python train.py --n_kv_head=3 --d_mlp=2304 --norm_place="pre" --attn_scale=0.125 --init_std_qkv=0.0182 --beta2=0.99
Each number is 500 + 50 x the weight over its row's rms, rounded and kept within 0 to 999. Layers, rows and columns count from 0. Numbers have three digits each. The size before them is the row's rms in percent of the matrix's.

# layer 4 MLP up, 2304x576, rms 0.0213, rows 528-741, columns 512-575
096:443588526504489514577551468494507485525474507465435564581524519522510488563496565456544569469529538458590546478581442469537450508548516496520459521524564499526499497586531515489457538523439579
103:469531502567447559614497585513463481520596533418409487490428444570537431423524498450431511510446545510475514524458496587457509541547544571549429512602511540500478489520465505415544520593380476
102:545425556574541576508510436537493421511610512530527520432463463419557544506506544515509574556455543500483471532497576527479550471475487443533445438467561474552547514555528495529572507460623466
098:409558563539513501535502479546593518571525446552523452513502515489431551472563478488547475443454551547512495459531466514436509501541552498502496454457466528461624462520565527558508588412471492
098:487560534453458549545497434467505516399468519529485501484605674531606507503528560484330469528480529522438503486485521461497512549444538483512566487475615531502499532504461546486489605532420440
098:460536571540484593541461424595556543524510449488451441501525471567505468572563477573441514376537483490469577489573494531570546469578429518512484484617448575489416546510468444497581437533445485
101:550465504558497577495454517395456549520484499487466565565499492430474429463418497506493484469472486406494501589647574459488499479445486546546489471486492577446570435487476566537598522500509515
101:559464536500606562437514456425454467444542472527440463515433488503432511516522489549597519445396434481363593425554429468494568456451542307533453566486511401552554488539613472510495520538489544
095:536510432471516546482480554395484620445429497506490517442556540501516561383568525493506483485455508597490399338502503463459571519464587543442523461528530364497550540515507488427471532583444524
102:562515420549526462512535455483510496491537545476433464506583505476592442482524582497378540455484639470556465395424404435440548551559507413527510548409450518431541542464456484529474518534527502
102:585611475477561489573515409448454488466554620436550431425490518454503498480533570496451480480472464524446445597460440427469524587467496536538505481511454488555517567571542554459493411509483573
096:498518488480568565466501504432529562538366489530453502467447541550494523362502465484489507487476414543559521453575470505566472461577466510560496494536487572406510473585451591545480395480539539
101:453513504443524449420514479557516473502556440437485578529547524596566549647507398407433500477582487491529512436509503558522580526473547576501522415493603469446470615499581524485575513572463523
099:464536463420493501507452586480506433461581450507530526398597486483539554518438573533502469521562516582497565613438526428427470428424432482521540495383459470533565491427486469526468388593468389
100:521494531481422591518474480520463547497475541636513581484505516542567512426481398487407421404534511582640449527534427389476612520527521402500493508501462521457540531490512590584485541474442590
104:496541436423527549516496468505526540429493483461602571498547472573512478416599425375510530492540529545436468550593536599490521512524507546500465544536423535551398542507487486422486452519525558
100:443471480556398478483408490482465444564406500384541548539547521464572482403488491540522484546496467489630425518529447433510539611440520555479477490450527474468528537536471485573431364577529446
098:489443488573438546547471499475478425509555409423453500481492449558466561513495486542468505505441413515501577506618516392474611568524472528557515437476535422440579522506570514587483467447466473
098:431490534571494557578436511468518436554560460486494506480501570575582487458563465459574475544463530458441548460549568527616568476478536460592429520560471512472416531534495472397471566547517502
097:524499481544496540529529459403517536403571559485515490422511499477493483499496429513557455536454397529470509497436516533550610630425461510624517546522444387565592521421549512557341458563483525
097:503419499523402428420684450433484530558488532584510534447428510417506511457444525429545506528548538517538606346521478555573543532508528517470444548557482485531475521533537554617580524552503505
096:564510543509433500478548490519526460502510498453540542587558507500510430524537566523446520453452452504588462487613457462568547463612501527497493585482531537421496531522543528525508533477548477
100:598474534550540533448545410474491461520630555527523518599478475482439438516567516488366556425500565436451459431486521546561495569499398484568457551508551434472482461501510440513535456538491543
097:483426421422575591549449576501579525595472518476508478405498487510480551593510584484562523508505424596465555500475496561570487473428567486548499576413511508448412548528549448496536504542477582
104:502561527499478482436485445499437507472510515517496488503545525558369482559504605536471588444536489521544549523526492546519565479531498503519473545506487472488451374504515483516503519518548547
101:531573485606531480525493454533469497546516439462519436560517486440523541548398482503543443573512461501534548497526463459452434467460526537509513554507520521417549481576465505505504566522429434
098:495493399478503415448560405455531530383468526520555460510519542510575475543507565496471467454448415517494414434584519529455519501553496498480516504502488520563529548493567464384537388383493436
101:519444520529492492473526456403461473463445500556514463499549501448450496514470577503439410479578486420534516423556593448488418420602550550539479578494473496450547469514513485471523495564496481
103:437471483494512527570455531463507484536436507487530538576446422444581482505427468571499594495392481471573585568432586461428471453475417444539555487486543460543470477505567589518461514579488540
103:501414493548435403455412473539496464536511431479595484440486552520492407601483573428580499530554564405498419482505512510507405488526564421477489443478500515475543394510527534498508434509444535
099:543576500432493480587498388525577533500520526538461535501569536573491489509473513575482425520520509512456624404502474520514629474592532526519545510462454566545603538469439518565460569522436518
124:478484463488518491426491536468494420457506543489439490508533423568430523538492486520544585510488519405512485451465431564546542469520432506610507524500527517567508518556551610442568520490465440
099:478528563520576514466412576511562462490512440485456518506470523488571534501547524590459506405519400529491553536473470563479520472541469473430487492475495492468487446529476489442586528455510593
105:489468448492480568595479502456628467477621487502546395479404428573522498551497529485485524561513503515530522433540474500580507618482483506504499539445487542514489514437417452578484359435528556
099:527451494503529457514486584394530550460514494482436522497571520529537513530470506539556459421554588530484470411410595531528494445443537532549558479442522482412546570458534491544417435496573455
101:496532528496541524555441502452466509550540523495440510454516508483522452491500520444522442484524487532546455503447524525417479489499528443501518506486507466421580535529523519481426521476547579
100:479568558457518516462485493510493455464531419557495524431522497506470476625563508472592506500479505526429460611496509502500488521500481482391506498514440449500402406507493480399552510430416424
099:409556548497501501496462513515451487585391503544542509516598384550496483571457522618480482467511557504495471468414586527422480476531477487453451464434515474457497532438612427462480599358459398
098:486525536514479537452435414535509472530525498454493523485424493535484532538472587524509520567484599474540394614487457555475539509482426490499519508568514535510485502477512410466546520456487480
098:498517484500453598502536552463493466526398485485476564525500487484467491485556480461585536486506484488484568557498424449517526499568453550528534375470503418528606460489366461545513495495530538
098:478531500509469502509518496553537515491462467558566474444487577511445498563529512454566472611423491552434471434464433543499530511470442497514410557424467566534499463484562465514510545445537474
099:477464515491594507545383353548545536517491515531538460507440432433454547426431505486491509538504524457502469473528548491418461498589482403460496495449458466584547534557615467509454458590487493
098:537537559449482476530415402470503587540525500492538581438485403507444545460480522551585576433523479518583521555489483491503533530579473481448506409546495395475465408511518546500572443421470549
101:592569539519498558602575479625495515523490580542505477536494556484596528457518450481509580572543547526561468473486518523519444508488416364566562484475612463580453470509469557530558442559493430
101:493570447485563538509513515582426514513490475475517519482516476538509537550476453504440612572469540422514462513484427589513459455574501553484477455524510535547443522534508532458507537586436482
100:500440479414453432472493382491441480500512517403515458424451562580590516513417454531496545551570454533484545470561473459481490504523594383456470485440474493447572342508547439447571551475509438
096:474425556472499482411474500540494560567444482480525621431474490528514551509532446429474514512481595503543410499483480436511493392429549474550395385451416559534499509494459608496478602576408375
102:520469421471530602488462443479490479535575436546476450538556509539585497481492381518475553438569462470546479517519495559461626617503477433447482472603499588510480468525554442469443507485562475
100:490470508547506503511552504469501443500432514552486476573549466483556524450522405536458437537482516464495541553580547399475431488502450479487526529558440467552513535515495464601537458432552538
100:516503426426594475564529455538484463446590558515532480535542544449439497467589518548468517531544510458520474468513461509611546439550566498568477591517567478485564461589473489533489516525429491
097:577499572543358486497462407556548514574476490506453566555457436484541451499438425462508494546469548428529416493566497484548537492480525530574540506534451464406552470400505540450466441438450481
098:475518487561533447510492511516530503465472424364487480506473564579513507452416519464520534504510563467500391533588426576506452479551586478555479507467510523491434492518499469462534504409446473
099:582539556423544495527539452492420542477577537478426487424414383591505491520600451375555452555489527443474448515500511461470471535459442549472487466567493599562501504537422490522444527564416482
103:468504496561612397545479491517488470479585441538439523449452436477557529526493499514600486476486510517419479543487487593502499488510414492478567374519512443476456504390429507564450457424462515
099:458456490419453522553388464500531454491522510522561555531494512472449477453495502480526516426393567553363527506555500521521512451471564433517484497616458497515470460453498510529467603543426413
097:474569422555476656544473474529477583463505501503534494461509513492475470473615503542522552539511496597535464483389452453411476404446536403548530619481496531517545591451459519527424571475553543
099:477596647455608581543447353428511549486467468460597567503513433422467456476441533482467514355491573434475482561550576516483584491598509502466525526484541570497518515424540480411543480482458447
098:491571490573589472497513532504537515582560520533521496410485515398428533487515534590521511458540497426519521492429485486529510466443518549560515477424547545510460516479436497437610510488563477
101:546404411451530561466476546435476465452466427479425542568491527557450447513486425453371527489600448525526577559549495463433602498437618463554609492521518532531489472449520530476483524480381479
102:595524354478488562547500481403378562448457522566540542442504524492586435502417535435558539528553437537504536481446485535415507498476506486443496461454533482492527557500526548478473511432478522
099:482549505517542596527512432503501498469512468513534464519510584481470524483508570534411482428567528535563575508479480531464468513591478571474550508587535509522484492544535561469584443497382439
097:513527429475448492511496510450536461490525603521493365477484523485511510408565515517561603510478514477501511510543521482477420435456445427498488502564449598494438533464432562433491452531496518
094:548441498523441458520554500522484458526534446492398441528504436507437482459456497506524497627525511447477457494520469530544436478545568541549462531484511533509463565412398448530479472569617490
098:483494463397501592575564537398488523529525533531489493499406472410535509488517473444528433461412527481562467540507495515534467601473478471521543491441425482544594562554492463602429533560454493
104:586480443507418558554403498540573457579572452461518492553412461393529521599518545452498593517467582495548505429524528472450451524499481488488543540434446563449539391470592503471637562422511557
101:485603534617514533506443535496544569470503479443499499532488495460458510615482549489521474542541335501498399428444545474497378454503474461446522433463481387582530612392527518455554594432568549
101:455439511486486676516455423500460441512488482506539412486543582483531555397404495451481503473581477501536471525521493555505677511537536496458478552515413564498513598528478530523421610514538515
099:443476492495505520547462588383504530545453516516567377513449586549511519557582527467704535535499570436514505439489518488513449469501479474419525541545554472489483502451514471550495506442529504
100:453513543458508548497523495555493485495408477490379510493451381465539485500448510562395504429539586452504542427523470495584492502458501468538460536502456452527449439496396488490531492546521513
100:539496533492563537554527512495471543402565486624563465588399561587533504483526575490565578514462541572434463486355537481522421504490500461445462518427479518572418518473439554640510465501546555
099:543627525473489534536603506530524441498458483504491507528473518495422461580472457490527500575415532502470544449551494548493529484452467471556529581560461451437456625460569515569480510493462449
102:576500487536494473601516568444578512487528508484461494548466446577480510397457497507541418483527626590546516488491559509479559536484503472493545479538404432484542428453497521421425511434463550
100:492546467512488534460506445438559570480512436583495504482448492467518569438453439521522479526534537513480480447467463446455494551498581525442528525490474555497545569581502478516587535474502518
100:523545508491515453454477465510431420532512544607591520447513552519484563511474522490458580518567565488476508597492508471399523439434468561556477438387431552517600492538436522454457434546461427
103:492540468510480494561556512529566540466514497442525576521544464481475526537515531526489506485443389461487443452392502452539579458530408538492570497428479506521593462499507469525471520556497634
099:462513446542454506517491562462583494534551442508469418642436506524581526427515434457442522516504470601517565431501524441525502565580483596553442473486526556506506475423577516455515500506491554
099:577428490551569517534480559466442468426436518476457443491471494492464480456431376539470396462507496536523573503472478536422608473458512447545532463477506551535457492605525566502390534492417494
103:522478502401493522483553529401391518488480551429461456375500555460434468547568442457555537503448421411473478525443495534476545382484447600586479585543507461462451516499533471443438482533510483
099:500483464468511497497489544618507518448580542517507382479609566505519493557504431433456430474570537440385464487418479451575525624403433576426503506521515537496460484416564487499496492495613571
102:545507458470465556437470530481459478454450571443489478498518497506555474548552477546560471561470472468506636486473454448485583482471430576536522512487538496538591474542490478516496459512514601
102:540491632443548449353543518483582543524476438587511521489518520496439511469459484433453539451474485576479493446475470607500478388508483449501493522510464494601518423474498532488550526501519524
100:555453497468407545550541552454517531505528478549586398518442504588472438622533487458456511560532509472535444512569477512504389409508531502607536449525494554581539430488530548474472548485512411
105:515506575400415435542520542560549535486340479509500510509498545551519495522492413490451527461518554499495437482474442506503518377587575512544438501584419543462447467467547551450537513468501406
102:507560485458584484551466442408486470452514493477517518477580445515515487453542450591428642570514555479458494507492498475491527544502502574450505422454471393573423475542589493518529461475428541
105:449516553445476491520407428510494466544559518615520559558402512542509499448529518468474567596475515397413467549500552528464497479432463496473479487494551434529548437538506461475446527471495465
098:509550576573439518471538523526507537560466568485464429384504500459429553443514386515459511490507512488523580485491440549503531503489471424436437507483489528528432467580408507481525444527459454
104:325454500511424526476500417428529476509536511419499593493348555420490454442437487429548612650533483372511512461577478538532463564438432480503512526510406633450513547530522463550533464508498526
097:496447450483482421493369456468497438434520502457540439465452436397511439445517567463495398495416425465455482460535515592523472562496584529484478479404492544486503456455556518593549425502513519
102:472528551438540531515388482639501483520411502537588525515417512545520565533541548523534462478464420513529501558425522603477544466524453475484442483523497444478430462452505488439480464566633527
097:506526505565428507526561523486488477525577573542418563517421472457486483500325403489536590528485482517411513421476495453497492484540458601504534543505527479544507412561414502544497465497383546
102:579414550442399468402491481467438552436548544463481584548456499471549544514597482496614479484378510475466499516525513438574518493447477557520449513522454520515449511473575552465406519434584486
099:477529445486474469530520508463558392504560547442469553535487634546525440355518448542499353553538533462621475561512461493539515556494501581538439446507530594470520522621526493632463497436529461
102:541550593511434548562475543564477544479494453435508558481594484425477546632567496628531495450479529435552491506473498431387447594471356474536506481458473468496564503505486625487510541450548444
099:517446510520460453490549472451575600509562464582588532595536507588428436509489524510532514344599467553468559517383448535447451575494421532514544579506510523434583499490482471431535482481469494
104:555495563587477519492566541515526421472498524502567557548559560447480559540533514412476344618510502389607542561565402592511534524485515417456560525533500540500492391562515476498453519493425598
103:470515493459497436490516568466527520418611517471574519448479522568510461598470472412469523544575554547499494573509503528456571440549443526525465564453557563499534488545434569555518550448468470
098:532506500516455481509427415559534443458474544532550491521502551407482567448485485600446538549506499488571451571470501429501468569520450458509432488479590573574499562610457601487483530461449563
098:508484469474450438471497553505529497541433516465428486474358531508492492516444483511466547491432542537529627464502453543415538511432493538566480493528536419393429453476542435585554524484508543
102:511497554522554548459494518460477498495452611478428477473517473538483517498496457446484518417551546536333534593401547585456442595477496502629521462521445535471467516539587593439470450479471592
100:533362589402512511429488425551410508502479577563454485430515464432502493456485456568557504467517467541490468529573557487502513478501508519486526563451527523523464507455543415466523413489486459
100:518457485471490534545543579473477422505469583485448492616528535561573484446557443450499519552488485481537514495461514566535506475517487591467537471469471596473520465409504522621469483556431399
097:546587506495525487460480449462541448481522478515485543456491574543512527550427499525475474481551509499551495449480490479409521527516475380504471450486531485466450576416492547421535431541477442
098:503508519479497534492567552460556606464553424496413458564513524534591580449486504494432561479512538552480515417528543388455457573526503530483494549403540461587511498538372555524509506461487512
103:422531461533511590495475421523438410476442522453497461430570510522597469469430469509532527469499508600405403489518551438472519495535595596469468533527522492459422562552475566493552526521418504
096:469512474576403605553423474395469500418461530485495565550406472453463476369518472475540453508504473502496461500486538542438456511490583438530477505594551448554516504470592398496419594530479544
101:428586485483443385516544511572392489459508526515476552464480461510418521473542477441510603442462553577520498440506453484468484443502480508464419456461482561466563583606473584510458407497511494
097:607485653518473550473479525524535523434496465497542592538522537578464527481531357578568486529439468489463532478515522448581481461480493443582561505457429522476564569534510444468439493535518455
098:577493471484556444513497508484505470550521432607428409501602545494471550493494543492554544525477553492480472523508501496591557622489494361523500419516541516524505412455440504445587423451465552
102:544520558458484537552587578532408630463435549419445430530542465524521425499571522529492543486438531556573572511529532491480518525488432596442494553427574489534457517497551534516553553492465504
100:464450548507485550524482521519551519542521423558531597475421423510384414491521498500470424488438494491529452497448531333588527471544527589532545499491348567468513435559474489486518478448435494
107:480503407548509507546481366550524483472424514557535576478480512386484623444424454457509446481417521472543561580506471430565602480451599480527508527488502561481479525512444570589456518433451490
098:448476499481549426495449523530510491483525517524511499424476554550460501600528513548412510475506532440554455490544519503519438586490467521350433542412498448418474477479546480400475501465437552
106:482484535527437527404373454514501533504534523520570416554560435524542503447443595514528434396546581441491423523542605510513546525452453528547533523484453565480466535429498546496590388409529525
103:588493462479505558417505482548533491449446474476453561597498463423516439503526548427328525434514615442598548504534538405540581444536457514433582478409671529528528600559525454447496421523515475
101:485561472503535451420518478397508504482421489441664494542484499563538476535428543488429571482528471516499485513481536517502471565462552434446439529518506495515497579605495573480547409473575506
105:555580459523425475560484485501504547522571485435442544532465467434492619520542461538434430538477552547569506473425453359442510538510464509453421549504502439500468566545494453498545579482539568
103:457486540516554452487480480479557605571522515557489574492453505473458542416507519479546532497515501509521592510571549483447492452542481453442541558471477593467432454503532547470452534364452386
099:482500491546495478493554501466579518514389496459484446441578501482454517522506505481555487519526553501547512542492445458456499545427495507512468518519428471509554513549453398507527484466521473
101:522473497515475527497426503572479501447504530437504471395465485513461525620514550541568411555549480474522556584539468528512551501560443553430581490564478454507418523437434399480524529473469573
102:474461496452517540466587503549483526555483448485536472504410464443432562551438466487467529478440491547551561482487423464551549509544610550504436545551418498509545502558526543516523627433572458
105:538486611504497645474513388542483477539482512481528463526404443419452565545541535534517493469513525526473496555600472445429512544540489515420452526513532526483454392545505546553567482462537507
098:534513532451537459595580543459492486508581558514465534464397477482579489492424534550440555469514492512432471443449391408483520459506568545653469501429497532531529605543526513560465477504461374
102:501486491408511495458479483509518567497556506451496465575491482455544497490460504466490493534417478508468473528508590552455402515441523473515445528499585530499502558541580513445456499553469544
097:503646441502493435559516502480543413443528518477542467503495526462532519467557538466486511506499450541519470518644392464525529578521480532473516546506567596530426579579543615485548432545472417
099:506465512439495449472568547556585573471475390538486463592511537536504514539501520432540494503493543566517627529484556496460496430504428514474514481577563552438387562498517471546455407437615546
101:523570421477490486451490461530463443418517451521536538486532567540541393498514454450368450570505512448412577467446440441527320558478498557482480456472512504502490601569505502418423474474502504
104:422537493547493564571579478463561523508464549505573497472401456502427584450618405468463423543593473628523525442493472479513535470458487565530487521418495499473482465470446543485559511505365544
102:472452556498491445552555496393467487467562447468427551502524402487559592550526492535520489385620511496495575501489462505543596499525473547516525476486486553550504575555500457480424547570575518
101:486456515512489559566502458475506536485527493547466529528575470513469474536498440493530469557464561511513478505571533626475456554529449460451535462521501579504441526460577495363533498409523472
096:509551461622489459444432537389517443521546426553417508526509556519490536502503499417583587525495408504484473426533569535514434498514541438376517442524495526513529404511543560537515555544503497
101:550567482493496473493450508462507441528505502575506502523576514499473564475599544441509571539511518512524561592576484375462499565473519493591563522459554449548466525423503580424554474535479525
095:551488488498471460618445530365586520493514486522490509496472505524530473443602476508509464505482522583513599394454408489533558487593328508474506472535473534516618442423472518509522567474455481
101:560529499456491503476520471501503543453450482561481423506526555494444506618493577540584451466596572488431450528477503469463545469535522546498459482512467607545422462515539541470467513539522496
100:568520414437492548518560418427513443480600564521596575533526483478543541422485513448454439536504495498463508482466561512432461560455524541537469480544425499461505619497468509471533514478502428
099:498525508517449470543419455627523454503520501459523491470513539577512402525495482494535523602482540448497484568480471581457456437446481503553481476474465505516541511542430434555511463491492506
106:486552517528487497527529429537462543453412505462421544525508545520500472453444483486604531464477615553575514417546511469480527406550579489502521488562524546529501486506531488577531474541538459
098:569588463532514481360445463541484468490550434468517572488488392458491480521468467426486567424545522417499458469417474488580391460565500523503475576423496477522421413511478506487576504419468537
104:594500432573455549522535527392514499429511583487462459552490455506535530471541508531387410524545578552512360400586470487483522571521442476503514546438541534535525508511514470511487574507536505
099:535542545503494505491500495415476508463564542444430418461435499539511557558518462491555479344540598549394591512568438481555513557480465512479516580500608492513474470479483520487444515498575570
099:454451406515539557546414529499455377585492513465488630444520482492492395534449528366355521541534547529525500491486536485434562470516458536458474515594505459486572540554567469551504584566546493
097:397466604591466471414467504556484561566561520485462529425506485496463498509568389486444514389547568483506537440405477501401482472420544550431525495491544523571475430531539535447560557491542498
094:597478514508456417488523515483523431440594483471521438492503502481480502578444499553486434461548547506562462508492480470488521426492454466530455490488509440482470429518453496521552574391480434
103:462568483457512432445492519543537515553515437451478592517538468529537511540402416511563473488508528517432427506417523501490568417543597437514573488541451540612500569434537546386492483506533473
100:417515475564456438474519466539545462568559515486471468559522424521521398548518540563465539483458536510507460385553445562378506539499551546492491460458575487389456478492510530512583495507614422
097:466433453489447562493545468482488605462433484556393432537521464475558485360490441513539524492591438499516569457485429498572448483505568519494467509489495586512479468463495542496531423488533593
098:505547548562420525525451507503514428465418471501517439474475511430478560460432540463444545567548568527417538480460530427509494526536522536527626554560545473479470574526583575418504523483509508
100:529471521583518508528458512474469524588584492461483435552480469485462531474519490535474499579426427429485498523512464418494491503446552504553570493482469557460611413478491464485520473429492553
100:521602444540521479430460567484528535465449561531491469484474493528446415559482589560525575461522551426543473519388458489555482453502465482543526467496523562555462561554574525465620520510455573
096:595543608588446508453436446467587507457523458543532563565483447638551463472510553494492595505557515495547404496518539521541550522508354568510505433515514518514525411491399531553477614591541565
098:463485548503478507518510476541555567530525502559417479504474448612550493454492500407520532561529480534472499573568513463412456498517509479378448601596471449429458542485527533386458510536529536
099:490477416563566581522511527456500469555582531509516418527543414488474483562391545577537544521543374470570353502469451475518540484510419392497557580462504436454560463490499470516517451466624429
101:517488530581438488428567438416468428443528527518490447498533527533550535558554470449465570547509460381468455408470484536540469504529460473447533505518490610565484441552476535431503530474487470
100:506516483520525586454529454465497524476511488552456480553550373529568471429542463548510546488468462395504433465486569541524503335490460499474498457537461502537530478466448458490524532561538480
099:362443552507553563511527505451491495562497481455425454548509468496430459470483483581560477439523513458502460499504542532485607498506582556502477397526495398574487618526393532538501480554484503
102:581456628448522567506514429472525584482510562442486535513456534577540530457464484490450538541479521579484658468535414539490479448577427490545450526572464494518460482481538483505520521413480507
100:442362617473515451465524489442507576530424523516383465482508506553433504480567490523480522546468480514429495454448481543429516496561539421534458478497482570562495491570499537581465460592482550
100:574430484481541524561614486449521585527382617484469482424476532513518524510493566578485488494480483551455583549430522484484493471485564489475465511484546467509513508493488530434465466536481525
099:478460405469571546431415610486498519456500585504469471554581453561587444483513473469476574469530483592426462452437565471520527521501508474440544536522569521481516616501456506449486581449469471
103:543413505435517512500532549444526407521417372485495380571494536422479507482519460429526446484440496492474578512548440520547476495485493601502550558555510609440420532475495461535452460421560451
096:540509584491502523565444401552493512523524527447565503528501570567530547549456505503461601537464488412664496496544503598538465579567407474464551517536569474439485482496522507488448439483551527
098:487487579523490521490577396399500576527639499508564588452428564457403455482450474518534431545465557528541522498411354497524543504554490453524514521460538522455487463498574564463622414436479446
103:554419486562514530438483554387512509531549573495482408463494460471506475454444524545530427450524420475456484526567435532557560496540451556458426518424546502596564478457520442480502461464551528
094:528449371449487487501495480503504528546523540469426525568447501529578526489567593535600599488487553486479525550475473542374506475488521493536486431510469475458438462464481527514456523563436559
095:498478462484500432497548518469451496515467498482470537467433385409472555411521478533537499511551495541512580453554525449566465563552514539495505552445440518520548500478561576501568464623494486
102:454500523455625455403530562490577528464432399518562528489429536437372525513496459606547518498458460524396493469526520500498504454506441529486539473384505492500585412543519431489496470406499449
100:472467397471503466583542469469468454497506542534441579472519576611500469507585468508513527469507449511459606417440561500606495519462476520526457526566550530522550479472616560426559496493563484
096:502494466476514561529455473555562533493494590465470456528376557556553556511517490538512478494447558586472508488478544505499538552430556517521551521521539489534504545535444498481489632519508600
099:553520473470552490485583547436583453563487474548510596517540507491553478500500398469524482556493535518427443486481457481530445370501499621562457409461456508547557564531498482461525556530447523
103:497513488545433545515505480467519496479508493365474515447414513523508380594495530447520513453426462506602428405565498498577486530570450515500431370473479478509537529486506623494474495496532540
098:478395452419484503572491441508445558481446470471536476556537477431482503483464472359472535459501497471592562564494481417465522503459535547470529546471660533520450432487538438475534414461457492
099:481571440624539503513527520544465565467481504508506509456479484441407530607524406562554478484469401433442444479620539482518474470441485548457475557423477458457439459500457516523394649563576575
100:557432416483511579446519489504486502448516555636477443436506537466541504463499530511454592477421409585541473510553502506404390399491495505573468531453480507517427428484492563545469422473333437
105:495460536486493475566447465472456504481556399473484439438558503519525518462525558558381548587500492466518536504505508579500506541500528555521521396524490557531535501473563463501586502481509434
101:507412402543544520468612484519492510464596488502553469514620467425493519548424572418508522446524512534427530458434512586456400491460433486561498575447516510542570438411466490632524449561479499
103:530475482527504454612413478512448537498520504515551485520465482579512335490525504507510501499478517452422494563496450523512496506484476468434452462559570521484464536478520488577458455517486553
101:550588524429504447507455527494533480469556593537402466391406521449426481528521511427437504427456463428548511505401552430607493478485452589479484600459445389497520464574482515496603378507454492
104:517499479572454425464578486389453446524615494545477553457480514566495509546541513381434479515467454490541499489538469548484518469520501496513500438457491492434488509501531429539543523567526535
096:564460382458522522554482494516492488504512611468497444444467480440491520583533491429485496642536592463546503501463498544549446596536513521486544489598453526524525476466496428479375456592391428
102:458447530465583562470614533435513487508496408520419533443411509504534510536398431504438514531513526530556544455511549466515467586389527514501579568515495449430524519523496529432487506516510426
094:478457566521560547549467529505481527539562447540554573516533499503500407564549578533517519548506460488543488528522535466524444405578459521478523582531565453411424421558490469401477547453550451
104:577488466423430425479538546518504384438574474518514506463530569570528485472533572542450520540467356480451465580482458525485584510528397530569492444504463429528477452435486495557472476524627511
099:533472511505476555398510473556513488539451459518577530516484550483506497566562546429464503482436484577490464509617430492490428439501503553442516543509436502480454428501451411429598481454473510
105:586568471489589516515541499446525446522583506523513552463449478472575506464504465416477547522552514530475432461485534485534540468527523585457497464490483538504394453435571548498517439476549445
099:431554451500614406457479494505529492523492480436487462444452503416466536584546528510494492420492480556473511538566406515458606507559533583568452574550491482443542491562465572512496430386418455
095:505521526474450552540540519452529430485449528494487470486448529549479465426585533477503523521455591529544457468407528508409441458469491539436555408630461525401403518496500527549441498497373478
101:506411628458451476490470559539534535471484599507488406513446474513423465467463536452523563511481521504455433575542525522488501566527456493433408530537520526529437529513519551476567488455478607
102:423532452475555470494472519568531527528540492586412533440414460568415493546504451512507518513557585490396460464428427527611479624594440554501437524536563509511628495461502467489490530519539520
100:461461493470529517578501557472568573504555479524500407556478644392541503492556498401457486413462529588551507517394527439470472552450517498573475420549481525456517467461476491458468561508453474
101:576455475534512545475505455462495432416436486550440487425522585476482480553600497547532476457511605444508482495585571392546446543529492539490508431438483481578529448460413483608509510505554467
106:489495427501387562420424464462545548508420446565439444574463507551428548553502475514452452483461488573479472482602525426498476517533466487515565509552481508425555515520497538459463492437503461
096:521589513503540447547516448519513591576448482453531471440416400491495514473434507480475518439538542514484572467366440429417545465554489503560546530489517589532505509517501477384436411491556523
096:545508471449546497481484451504502348530472541408521494496470534604688503587447511473460515574504515447516547527517546625502495519500526499426478442477478547521507551513529532468545425531574597
095:514542482544519459492429485467461639495498486445559519439452521498506565550594537492497462574515501470555524521508508538542471392431500440470478425393475471540548481594484450420505491513524526
097:446454498507514514445551472540400549602458603509562443581449457442492528438530488409479584481492465421547450531473459535470572477511559517483501527552504538543498525532537589528526442599484472
099:470562446478536439540470546513488434485502477537402465470488427526429514502457545578476476483490497437562506539489473427448580483518483563566466512564478590487442634468485498426543466490483497
096:595536523562472527489456462519476501403515500470476479407472483539468544514585575508506524444639536513470526433433516496400565405548463388477485545536525547482446445396424569475605425511456568
100:495514478538462472561468389490491508453463562441486482455464448553503510403486465452456492502492477640447560476535466443491399431584452416484469476541486487486579576462555456519428501525512613
103:473534539482539556521590488539548481568517428600530433516473520614395523531506575504474433535479430587414524406491461484561513471461521672478584584483471521531509531553499555461543542467547490
099:573468554445465449494541561570437543516476521480469510491579604492512503490491509499554506475536557554382486449451453520521583515469541488556446490548471492521533569493535503487484508481513492
098:393572570533485573475502440488461533498497511589499480575458595510528497519566529463427517429546386506575450487494515519427440511488496460513537483512529474524552455450395429465522525488532492
102:582518471531531524515516409460496427468427431562481528478466493537504474465457533478564591508486539534462472550492551481446512535394468543463427507453452501515381467458494602490495456470487428
095:579471485436586532411559507528492538530506548497406556572513588605566504483479506486432512480530531456507407581520377516467566505453481570424471487451488478510618604520493485524475459423501558
102:478478505481552540446468430554554488522459503391486564585548510497510516498526535465470486587433527446527487478545474400525456443520529481478495468585447606489517584464605470440409603475505479
099:506514494437513457578307493372441552487527569485500507537491510443477440553505482525538541486501518417559431461499419504504537436534475470500483417527436447528461471469461426610536457563476490
093:476510469559573553533552478598429540557383599449578519522398528551494440528522448481489479551525469486517500505522519587563537454564498440449568517505484437484507506638554560568587463530531432
100:515440501541491537439582424506482419523561484461472474469552548427459487426500485407533541509389548509507478450508507426496482441519605434482548532492454472512551456483552478496516537475551485
098:503486535401520615477566434530494448521490495474443534464438515532476533437501533576559507540430542491471464432459440539424487575490544448478434533485461507483425513421535496547469491502540555
106:539494523413454505510525538524475531480421589387430407480562549514544481555488470516517522549509556419612523502509358461513453609465591556475531494434554546527513611543471459579540563439491434
097:555514561509447438460577442393516484538470485540510432551530501436467467473550467557535434518526492408557521501456452528501427517553427418543566513557402426504540541535477426494536452411489590
103:621510604585524485486476515583524521523578571480507493555599490492341550574566523492492459474526557455533551444547584519524520518449498413528521493452505512493505440367470510482411596442476495
101:484466437478589513384577579534484495484425437522491561485584523490544470600481552429467490471432487464570526581529443559545511544530506424576575491470522429552411561544418527576506451406422499
098:477482434546422559531481556559463610550488451566473516439602481519443403640500527518548543532451580488496510551508506501563543541454542465560532521469602502551469512487479430534535544462470495
098:488475542391539467511520583401536507478508541479431429540451535501551589530526476545503436545496448442549526501680530506553532550520498595518511525513529496524484484471570564460559565526520551
096:421433574502481503517435512457493506540433509465450452544584472416462547579482517473600533518482474477475560423623497452454495524544419462569530478476401451453525363458495558447418453491480532